Weights of a small transformer language model: MLP 768 ReLU, 265M tokens.
Each number is 128 + 32 x the weight over its row's rms, rounded and kept within 0 to 255. Layers, rows and columns count from 0. The size above them is the row's rms in percent of the matrix's.

# layer 3 attention value, 96x192, rms 0.0924, rows 64-95, columns 48-95
size [ 72  76  77  69  76  81  70  71  75  66  70  79  70  74  78  73  77  79  83  76  80  77  83  86  84  78  80  72  68  79  82  77]
[[ 51 130 124 210  59 179 135 141 129 122  82 100 115 176 120 113 138 131  95 170 170  81 165  77 156 143 129 146 149 127 134 116 118  96 136  74 111 104 153  63 140 168  97 136 154 109  81  91]
 [162 103 158 124 175 160 100 119 171  72 112 170 131 118 148 102  77  95 139 136 121 144 109 106 136 127 120 117 104 152 211  84 123  81  45  85  84 123 169 152 154 134  90 112 124 139 127 135]
 [145 159 148 154 126 146 162 115 135 110 107 118  98 126 145 157  80 134  89 116 179 180 139  86 159  80  95 123 130 168 154 164  61 127 103  84 102 163 209  64 190 145 172 128 143 182 160 107]
 [144 156 171 136 104 156 121 153 168 151 149 118 136  86 107 111  99 148  93 110 139 177 132 227  95 108 132 146 109 156 182 145 125 111 127 134 154  91  97  94  89 102  85 159  91 119 130  98]
 [139 141 111 131 134  81  91 135 105 104 138 177  77  93 146 151 170 119 133  99  63 107 129 176  82 108 135 148 131 107 123 148 162 162 148 130 155 118 170 221 164 120  70 187 152  96 178 125]
 [ 94  84 184 138 143 141 103 158 114 119 129 145 110  82 119 164 125 141 136 169 132 122 128 106 134 151  75 161 146 118 150 123  60 143 120 141 123 147 177 184 138 108 121 134 136 157 127  86]
 [152 100 181 115 122 109 169 170 165 168 120 123 120 138 150  78 170 132 148 142  88 183 184 147 112 132 115 100 142 102 120 158 117 160 170 156 153 111 101 115  93 138 132 102 129 108 172 164]
 [158 111 109 112 209 126 167  85 125 145 157 109 158 115 131 109 116 125  94 162 122 104  72 152 180 154  97  71 160 169 153  81 133 114 145 145 107 160 138 165 127 109 142 150 185 113 134 127]
 [172 108 126  55 132  73 144 125 136 153 140 155 148 116 125 148 116 142 150  87  93 149 120  75  30 146 112 105 108 123 133 132 134 172 145 118  96 161 121 118 163 133  83 137 105 138 176 110]
 [ 63 127 176 101 142 135 115 103 158 115 136 117 113 152 104 125  95 119 117 137  92 107 150 106  51  93 121 108 124 167 143 114 149 100 152 150 140 147 125 143 135 100 130  81  72 139 163 131]
 [ 86 150 120 117 133 134 217 104  99 181 137 137  71 160  94  91 106 162 131  67 155 175  90 134 118  92 109  92 101 136 168 146 159 158  40 134 108  89 118 113 136 111 148 128  99 171 138 108]
 [131  81 137 151 120  82 149 105 108 124 155 155 126 165 174 122 110 135 142 177 161 117 142 105 141 102 106 121 121  80 100 140 123 122  71 102 115 167 180  75 117 123  59  69 119  82  79 143]
 [108 176 162  99  78 199 117 135 122 115 166 109 165 128 148 110 148 120  89 177 129  98 112 112 151 122 130 117 152 103 149 192 118  90 119 172 115 113 177 129 115 156  91 127 134  83 100 144]
 [182 127 107 183 118 109 165 113 169 106 123 159 108 142 134 125 176 119 121 155 149 141  90  66 158 141  99 127 159 117  93 121 108 113 168 121 127  74 105 157 115 149 132 133 144 146 181 113]
 [174  76 104 126 170 176 110 164 123 113 159  93 128 149 135 121 121  62 139 128 111 162 141 150 111  69 161  96 104 110 106 135 150 120 132  56  71  99 106 112 110 140 154 138 132  82 125 158]
 [179 135 111  60  99 149 117 128 100 114 168 103 201 116 173 137 134 164  66 108 192 177 110 131 117 109 161 177  60 109 181 125 152 172 142 120 146 159 123 118 125 107 141 133 160  98  94 141]
 [161 163  94 108 156 110 135 132 141 187 120 152 143 138  82 114  95 150  42 150 180 168 142 135 191 141 125 104 158 121 146  95 115 121 170 216 162 116 138 135 103 154  66 131  88 134 115  88]
 [104  80 144  87 137 114 136 113  48 120 157 147 155  89 150 165 128  77 190 125 139  91 167 136 169  22 131 162 161 181 137 176 121 132 167 130 143 153 117 168 105 125 111 135 108 164 111 125]
 [100 102 185 183 115 133 106 196  66  88 129 149 157 154  95 125 120 149  87 119 121 146 120 158  92 142 151 138 157  96  89 118 131 114  28 124 111  80 146 123 135 144 196 116 160 129 124 101]
 [150 100 115  86 132  82  98 116 164 128  75 157 103 110 163 164  85  76  97 111 145 125 131  83 169 118  90 108 120 130 103 107 170 100 115 124  98 101 104 156 104 130 136 129 126  62 129 161]
 [163 137 129  81 102  94 107 108  84  91 151 138 110 160 128 133 131  89 134 122 141  87 123 135  45 154 143 123 205 118 123 133 138 136 172  99 135  62 125 133  73 132 144 131 171 110 110 185]
 [133 122 174 156  89 136 127 159  43 104 117 115  74 110 104  94  76 147 185 142 146  93 158 133 139 116  94 132 119 150 124 129 151  69 148  83 158  98 122  74 163 114 118 136 138 111 137  94]
 [165 144  42  48 121 140 135 162 152 146 129 106 131 173 138 125 116 135 126 103 151 162 113 109 148 117 122 126 175 177 163 108 144 133 107 123 144  99 156 134 138  85  43 124 150 112 148 173]
 [115 177  91 106 104 156 136 109 158  81  69 130  83 182  89 120 180 114  79 114 117 130 156 157 174 117 133 101 165 112 102 112 110 133  74 129 178 160 130 117  96 137  78  87  95 193 110  96]
 [103 141 151 166 139 116 153  68 190 132 111 179 128 138 145 120 150 153 136 139 216  85 172  91 152  68 155 127  98 107 123  94 162 196 100 132 184 127 147  89 118 116 163 130 164 175 106 161]
 [178 131 112 128  94 168 169 103 110  77  90 148 116  78 128 182  95 100 127 100  74 126  92  77 114 135 115 155 136 154 144 153 106 120 165 130 176  95 126 145  87 106 108 126 100  98 148  88]
 [130  77 158 182 114 134 148  98 109 147  52 166 159  98 205  75 102 130 169 102 150 149 145 129 106 166 162 129 170 141 148  75  84 146 129 144 146  68 104 177 126 137  47 130  60 109 144  85]
 [ 12 139  85 106  82 160 106 142 109 108 115 118 122 154 103 121 169 110 108 150  83 121 119 133 225 184 161 119  79 138 100 149  88  94  99 141  86 135  93 150  74 160  98  89 124 120 135 131]
 [115  65 175 115 130  67 138 156 121 141 154 143 143 172 158 121 131  97 136  88 126 113 137  86 156 148 122 147  84 113  98  55 118 104 188 129 162  29 128 155  90 127 140  89 163  96 116  87]
 [112 183 138 110 155 163 112 126 131 146  96 105 178 157 129 182  92 109 111 130 162 123 183 148 146 110 120  87 135 104 187 181 134 111 121 140 117 165 122 133 157 141 101  88  52 145 146 141]
 [127 161 100 103 156 102  90  94 112 152  80 212 103 119 136 195 170 135 171 182 130 128  72 129 145  55 129  73 151 172 192 137 143 124 127  80 101 135 141 141 198 135 145 126 147 148 183 142]
 [130  89 166 148 183  79 188  42 135 181 140 110 136  89 165 144 141 173 123 120  41  74 156 112  20 109 129 102 232 134 109  86 180 123 145 213 151 154  96 141 123 107 139 128 129 112 110 124]]